Weights of a small transformer language model: normalized queries and keys.
Each number is 500 + 40 x the weight over its row's rms, rounded and kept within 0 to 999. Layers, rows and columns count from 0. Numbers have three digits each. The size before them is the row's rms in percent of the matrix's.

# layer 15 MLP down (transposed), 704x256, rms 0.0592, rows 666-682, columns 0-127
099:510489505511508406548468483482572454473462467473503475574436486454531550438509512497525496559478472494542412572493522579578502527533426529555510471534508521476524565486480465522455487529462487474520509442550473461527567432520506503544527517473443521523581487472484574495531479500515497435464522533546467522521499534535470481540565518527484475442448439612511529472516514510497477488493
098:488462522515502502488519543511425502475456512510485457450452483550468498450472495620454484506470474534525492446446429534505547445484537462561500463513505488501557521464474489509480434524533447515529503496554582508530529491469461536514473541527494606535490435541470418461535582493589476485498572551451430519531568482468534455502491495502408511473543556468495447495548466521495567543453
096:454447462442510510551445523536462493470522566467504470515506511455494520460506492546473508441457572447547474491510503500465530417492483487536530456488526491544534515467575424466552524494475535492492528547575468457488493521445532544466539530540570491548523518582530462419494553519466496528437459501486495504466506513503491507490473523488495493532445468529455537516508415524481518506497
104:488440468585404470536488485471520534528485461523501501502492524509495501541512519447477504517450480506541593506487503441495562531509480472506506433485466487423481411614449549451467521527533449416502483510582581506482510462524485503467500524497441492432546399535481550502464513402478421586497466601507515473455474475499527545513533504519533457490506534475544475568478509529525532544419
097:529520587502471459469523542446432494532492474444447518440497516505474519493522556488558488463568477486505470487540475500466522553508487478418596461482525450508473532515457467560519540491462489473499497526471510525498513485481511457534473486553453537380452579546527473550501506529427495463522587530453490534535527525536472559553481498447498462466437538468471502547548518532491509512561
101:526472518530541515495576475529427469507573478519534555553504566445530496548544533474487493514534522470504519422521492475556409590523487519526544538472527460477573506487536542468504489478432488505453520447493501548503514482478481470547472442501531508494479451513483476546553456546530504552502568492550556475510491472552421560486554479492515459451458418524561511495465541496550481475508
092:561527447542534447515494496498428552544511519528537502456466469489541429517509469533504453473441460433553507511519507456500454556550513543454573531462463467527470525534528557471546492464475509489483410589581497560487471419473453484546542498469539450480549447525515512474530453605482511536509504512429533468509420516598514420501523467550522563514483493492499491498499529423573471509506
096:524509464449512465437480548491537478516515514512468482494394451475523442501440552450486519527552503446456501505507517420463504509523516500546548482496535428489492541489486558549490485546499522484430449493497489428495451504467521437539582504483448563490438464567501526443603452539467547474595543464464498497491487467528510509485495549512490532496530500467455531480529453538561450521464
099:518523531521614478482566450492518502489523458461493498510462536573454498490524432499509496431546505499401427525494463526475498556495438522511576591435506481598571518530562537489517515461431514528507553536493477494462433481504479571507557576487490482514474592398498526497525520449462489467463468477497524477520519442549529513503548469510512561437444506515464443479444499476475460491459
100:487470520515456474417570532520522462493508539495444492470506450614540597494478501460497512453452459510503460414472524482436500524539453479476447489545481526468453528510505522497493570473506434537551484505435518519440503602497509517490516532603497515529513579543509533448500526499511462517524558498562489498465597511436502482471571549502509567472518462473534499472485517548502528545438
100:542534517454498573483475526493518369372495501474502563519522511526507508516480491577543500567425460499584538442497527536489444487447472460492495511528441535524515456527461465510524487537455526490451491516520536454495458527515508530486444537605491436490514493491550500523524451558444444517549523464498464514526492533546514497530551468498492509511496523485504508487467493531599473528514
086:555480492559523509501526487521444469538496485554529396531481431484496554481501465489470515468494442497573455504452485465521503504480499501527457531527557441498536472442499530477512507472461510448476504457541533425446475520525573441525543496541512458460528509509538540566537500517491447561542457497483510475464469507589523539469541504542456487523461527509522418497477493507530560502496
096:509561506596536467505516502453476448493463528529515424544468499547496505512489564479542516495439550518580538456476452540509502501556497479538444459579483503453518531513436484485521468547541528419529452457468535482502500517460518517522511527510450504551531429520508505516521532359478506442536481544402525551464541440426511505524462527478457503482567512495494489555486535501479502478461
104:509491478522464487473517442489456501510503537516459533475514459511495510537512502459512499483551541432491452562531531449540466497553504514508587409523586457504477502483437493484530493433475486614448525516518435478455478454435436478569501493559522507530562515543554539466465509489455457558535405450539553526455523437567418579498532429475527521510437465511535507467576508500487418486498
100:531543454542495555503449499500487457543517514521505472495477486520501536510554498472523512571533440495504516572541583506541521563537572526554504532518429482522492470444540482498463500525513471502473557440496463445574491508536529505486540489507559541462507472614460512528463450525528493455443533580521482450538502550443531497548507578463543508526432441488502524529497473471443489465427
102:538446499514516450481517497396500526479483542513509501542536515574460537537470451534434466514559442508481493473457486490514474538487540461496551557435488444567505420509479528458469543550521539509520415438502548456469490444597522508498500515548466524475530540557472561506490527485399498515477538518456503467536423491493406527511529492459483491592498486518466547489424458487553602561577
098:510411539564567532453488530531422528447517548465494486529496527555564530486508563547583512454489507494547550515559490490418469453523535490522560515518475526514474534539522524456546507477499478493469506444450432480485453548448479474474550523551503502533399415514418528508537455543502545488480470560528455520551516599514524446530512483475496497552488498472502502541568452537460461524525
# layer 15 MLP gate, 704x256, rms 0.0693, rows 667-683, columns 0-127
092:498507535476507492556506500490545430519413489448435541486438511538508565551497559421547543445430500449506457538471507542531497482391520519446541518602537462488576573530509505558419586531532470496499535445481433515500472472569519514569524443453532515536575448532540518497481451515513464500538450566508458487479517483427471539546486469507465495498521483445472511483457526525497429536507
102:497491536472533469528404555494471457549460534479479494507527516612544519486467555467554480440491502483445456479563485484501532526494477511516523529521471501488551540531499450513594465463400535554550438490500447524441455558543532507527498475500466467575517514493488459513540520490492419533477530511488517555473529490432557518611567469531495396578467548483486529500439418488521488539519
096:499484446533508501373488493487496450480539521565577447409509436550516507477538514485534485514461530455487551463420475557490600542481458422504482493507527510402454489511509488496491437566555490492545484466517473448437485581526473479565524538552507523510495503480469536514568552465480467536568448553545483519457471467481474468507533480573449463475535446428530543526455556498480485423474
105:444530509572467534484534539503516491492519449529459506505594526486492428487525526524499519464466540568457453523493548475538490488505436490522531521430499464537537592532463546443528478477435546534497473501495596483499535541484491561499560547524512466584524512493512493495431535502470507536479533493484558538486499467397487455467517593500543486543469462446414455558414482538467446489496
098:513463519516544493479424538480526490519480519580435477503501465557506504462469487536515485455430500470508480476538508539504539469414524541522476446572539526516471549497474465484507532512501517436525524475508553541500471570447491488499481572483474448492546545533494502539501511555462539438497488513434452466511536504429502494498451559481447463517555534491428414561492430547531440475462
099:532499420504486424512485538479476472541422475517439500467500442539500525446497497534492475560505452605535543506527510496463563568507512489521490475506455506502499553560512450447518485516453513528487501533512485502484522415526484442527548509481490509492457489607421517512547576474500446487491461590529477449401417490450465557524581509505495508480509484525441514529479530519515484496438
093:550510443536506528540542437562527453440471434481502495479484511475531425529466509385510520470490508497491513498490488484556469476474524462506520544489558488398451499520489532460433461486462523546528481565519540460510558543525564464455504460534490559468479407512495519473485521507461505520510443537450498453531526423482530580458493545508541447480544496502428518527485511495556513539569
105:458483524447534496492554548527499480447523552529481531444487441546420529526540499503451459371485475576501472527494548487397447522441509464560535489509514519523537494481445512520519472536473479408527559464495490522452536527526494517491484525406562497431480489479585477613497542499487439568497472501510403480539469506457521486464488472507539493483470485487454536479533555516473514473434
099:524526468495445499494417505527495539501451494559485518530496528467488533567432451526525454459575541593451461544484433487450527487484505445483480576439534504510539550545510556555513449543500551559500482495525464500390571463480461509472638474550536525476457542514488520515474457422579479532543533461473507479544455454444512519487455494535547453502464510501489546543490470520434484436477
095:480451520515515429486514541542499459611477519490485437510594496489438536546538483423501441488548493444525505517448523522511478534453468560539512429483582527517515511529533456482515438410487507524535532524585481469461508530476504562527468481474491519513483563481418491518513574536553531499488562430504588542499522498421434496476539501486416448536509537510437505513445490499451498499452
093:572419507486491513449517544443412450531530522565424496540419500531487469527586538491582489504479495490546529455466505506487537550486500504431486502508464504470468570502548488511546489490507515392479480523462492496549555472475478533443478478539440464507476559551501589476484460532536463588556449541511496541513522538543525483476570516494483463531460495485517517518536503479529498461474
098:568470486545462506468571501481485544485477534498469502486435489522471486546480540576571591400463594477553579523507496459495456476503507564486458452578499436535533504456425464525479482540590541397500517500466445444432556450599478519493521486432532482511499525573505550512457571422537461518489472570486479493507502503509518554486498489483451520511534463463466479526484440490467544480456
101:490523548494492424532446456507570495480486445516491465502462560494432468534542520520514400423413477511461504570559448519513546522452509509562433429471552576527535522516529459562477461524561500418449511519479530448532457503528539516457528432473480476492462521532459544485403483525515531576492522476520476577468469539496460526555481481504516473530471531551470476449577517549447478572509
103:509468507462566445433447469461538421415523461532487473454501563476502533480473474494507540521486484495540497577529453488524501382489453514547511485449501518553493481541569443508487511548443516537472497443516474487490545576462529505447526512494496488495508541511510479533496454451472476500490431456487577515454592503515534584492520518548433433446440534464478465448462452460479478511486
101:505462540535495523401543472399543532511524534464549578520497480569563487490493561484534493528542478552528477488523516459498556489473550463423542491442518410501475469588537489512508538558522455492527561447545489485519531482562567523545445505523537509473461485504509476498434472488460525555447549517474518454469541430499506511542547503529477453493537583486456473497445492484544438495491
101:462414530475497444501443497497448484449502495571432489462434568521431458556479469530562494475553510502559511576508518534544463490420517514468513461508525502543406509542468466519412549536509533553557500483522464518512457523496506523519512581544480527491479518581547470473475556541518527462461452477492520466481546519466555539455479578496496465501509527528389423495555453512386502474466
098:489472572539495551469473445528501496485461494524508469501525488507429445451438426489531556424507498470553437536452615513484513446431473452526484540486494538435482452564467457474493533480476512519496518436534502465467526560547482460548517499485490489502488477480480472488486558485443446533474510517489478534455495521505449535550493468528540518468557539505511466510485555565455440500499
# layer 15 MLP up, 704x256, rms 0.065, rows 667-683, columns 0-127
097:514543501510487444525500457485539560537511482554487466445557483505546525438552489526553531488473550545526524508500442500510467548581534524501522437509482560529379530527550475465563549542420487517481436519570477485538482474566492493526461475505489437475523536527485462513473536447488540429503479531560472464549539541484491506481532591525511507532435507472442453505421454525483545494482
095:522515482543519548475498498557511513527523411537478419433496430437459468503485497499454553489462484532515540474468508493474505482470504454513544497548575559444476532466521456469492511460546438495481543461412553434547463551539453550473437542516533418490509459482410554475566482474487535484574460553456431597546522531477480522474486443493498508428528518439484450452472572548473567441548
101:501543520489568541523429493508504457522498532493495480487541463440557441528455520474422495446451489485497519492581442491522477468552503489501540549471482498536469476494521544413520508457438467522456530457473465497480543544514505486637511517435532470609484521510482437498521559453460493499457498507572509495497425449514482429504502490484522502541499549481503508457499417525559479468534
100:506535476506554532560496490513507517465529514558454487475555462474513496469461496598518529504484432563545437526476488503481512544532437444518560538535478485474456503526499521547474426503449562481591512465425530407506464490525523480578480501530465455612496454519509490510483534480469536512506485475509413562562506413488408518487452541563525455471500478557495512451475509570566515436544
098:570543485472485494548527436508562439546518431483504453519560496543516485504535518551463499522478456504458487541534471470533583508538516536433490532601511514506440508517489526507498571492476465550572451573544526517470493484418471479502428487484516464496524423528472447534474465484498568487465529446491472446561530537450462510541489541533524433624518493488450520465513519462527513541622
100:607515486512548559519488468556516504529477475454561489499485488481436496479450464463496501507516523487543442524491488448427554519524480445520430481514483522453510445529543489524521484534490520533475522510533514482438472456548462521546522544526490495474467485510411459489509571464501470494497527537529523475458508497441547533478512523544553556498583527487449432510449452489519489495387
099:463499417521487552485516497520512476509494470519542508516482400480473564438529437469582554414499508449478556518488549466597479528515430463506493492499498512478511515506421513486497493530575464442567494506504485415455480499496542527495483592536570559501545559509564477443444528551540489469557557544535475473505466553523483466529566511524489537497519495522516505438527532507438455477425
101:453557479481432485573490445513550566568530555562436486534492509516556522473503496510521570526497519522555475432565503476514430533502510530446500409478556592465522511556474513514564529504447434499490508455548555417524541485455469488453462460482566464496401497488476569447560515472450449505478495516433569486489490518405528518486549535479499469501496469525486460530541504618532452446509
095:500510489487496477492482453574447501424483528487569533550420477459506494482490553562463501532513519496514456567533539467481554521468429420500503538489520537554486490521532467477468557465511484509501545452480524572451479526543481549517517493558436431591396534485490458529491517579535496440474479500508459540539515495565591488516466538519443443493539539516485466432509467510503458546470
100:535471506500509515487542426494516462560565506494542543525506545449523549458508500460411511498497460492509516436506474596387513484561562474468541584520513514468487527521474523453433486600481506450471431513527472461510528467536528519560481449509572476528468484493560419549539453524556601547590480480437495486521516484428479531532491505512476506503577459534509490510576567512434461454476
100:491504535538577546486465545384526470428486490507498446502488444474448441510481512480415490440447509507478489473429445493499522532512536483477492445520507450542573553452526495481477489486524531555535479490478555506513535489495554466481464527505464514463467470491503487502480506526516480526464511551478493474467512470470463535510418446433507482493545486488584561455528454461532565555485
096:457532465545477450509468410452499509545507485508463450625519502465487486457456467558486524480475484530510544539513487468469485488533509451495512455452514460515491515494516499434472549518504563558427499577551473485489505532513499537525547460566552454474516541493504509444455536451516468492455463526576538534455477496503474508496434504504547536510505446494539487578474480517530424487514
104:444515513546428505508493545499546397553523520469519418456435411488386496535487577464466484465478536511517514495496523538520568499468492546547495511528458482452546440511501474528550529503476516551509505534437503530483531502518473497534481472474489468507533505465456549477470526493436437534502503535467494500460473530514483531507522480470500451481463439510440454492551492496447503513467
101:503494504498601475517494520525559510535538438479480459509487551534499521514499470544499459530496549578474528522437510554522544477549453535466573475486489457501514541437546453510557398512497517543499515490463492462507469442474508515503551463424498462559532457501477471571474457493536515513487463423529527524541561456509501438516535505509485501478477461453550501473436447467438466448456
105:466446493487455476530574552518471488533475507488484502362483508514528573602507555496452544476565491479550537425510512580475582501531539524496569533468525495500524510468562497501507550483531504530514495521489447523507511497486508453506523532544497544504522496513481560495563437460469489496534499529502566555481581523493476547521470566555456487494582498532464562470428462467451537543533
100:513477552458561485550535451525543472475546446495507503571512568540438546545435485476501511436538495522491580549427466523462542454583514430454480496508493478542465501485515452435460470517479453544485554472582467527450478486489559487463499515586578511444580580482528504492461584526490509526469499497436504506533539543490455457526466556521511432507443480471518539522526550505527571467546
100:464563528492510494539467391462508456461501486584563514526495494467508459517506506472515487532500500554488429538506504522495498538458503534500482525548629497524580497518471541491478525561475514497509503406493481499469511499449417476513529477559467535538494463444556484526486511502524494544560502438471477483522509516527503462467397536516476433455443515464460543495484454522605527506532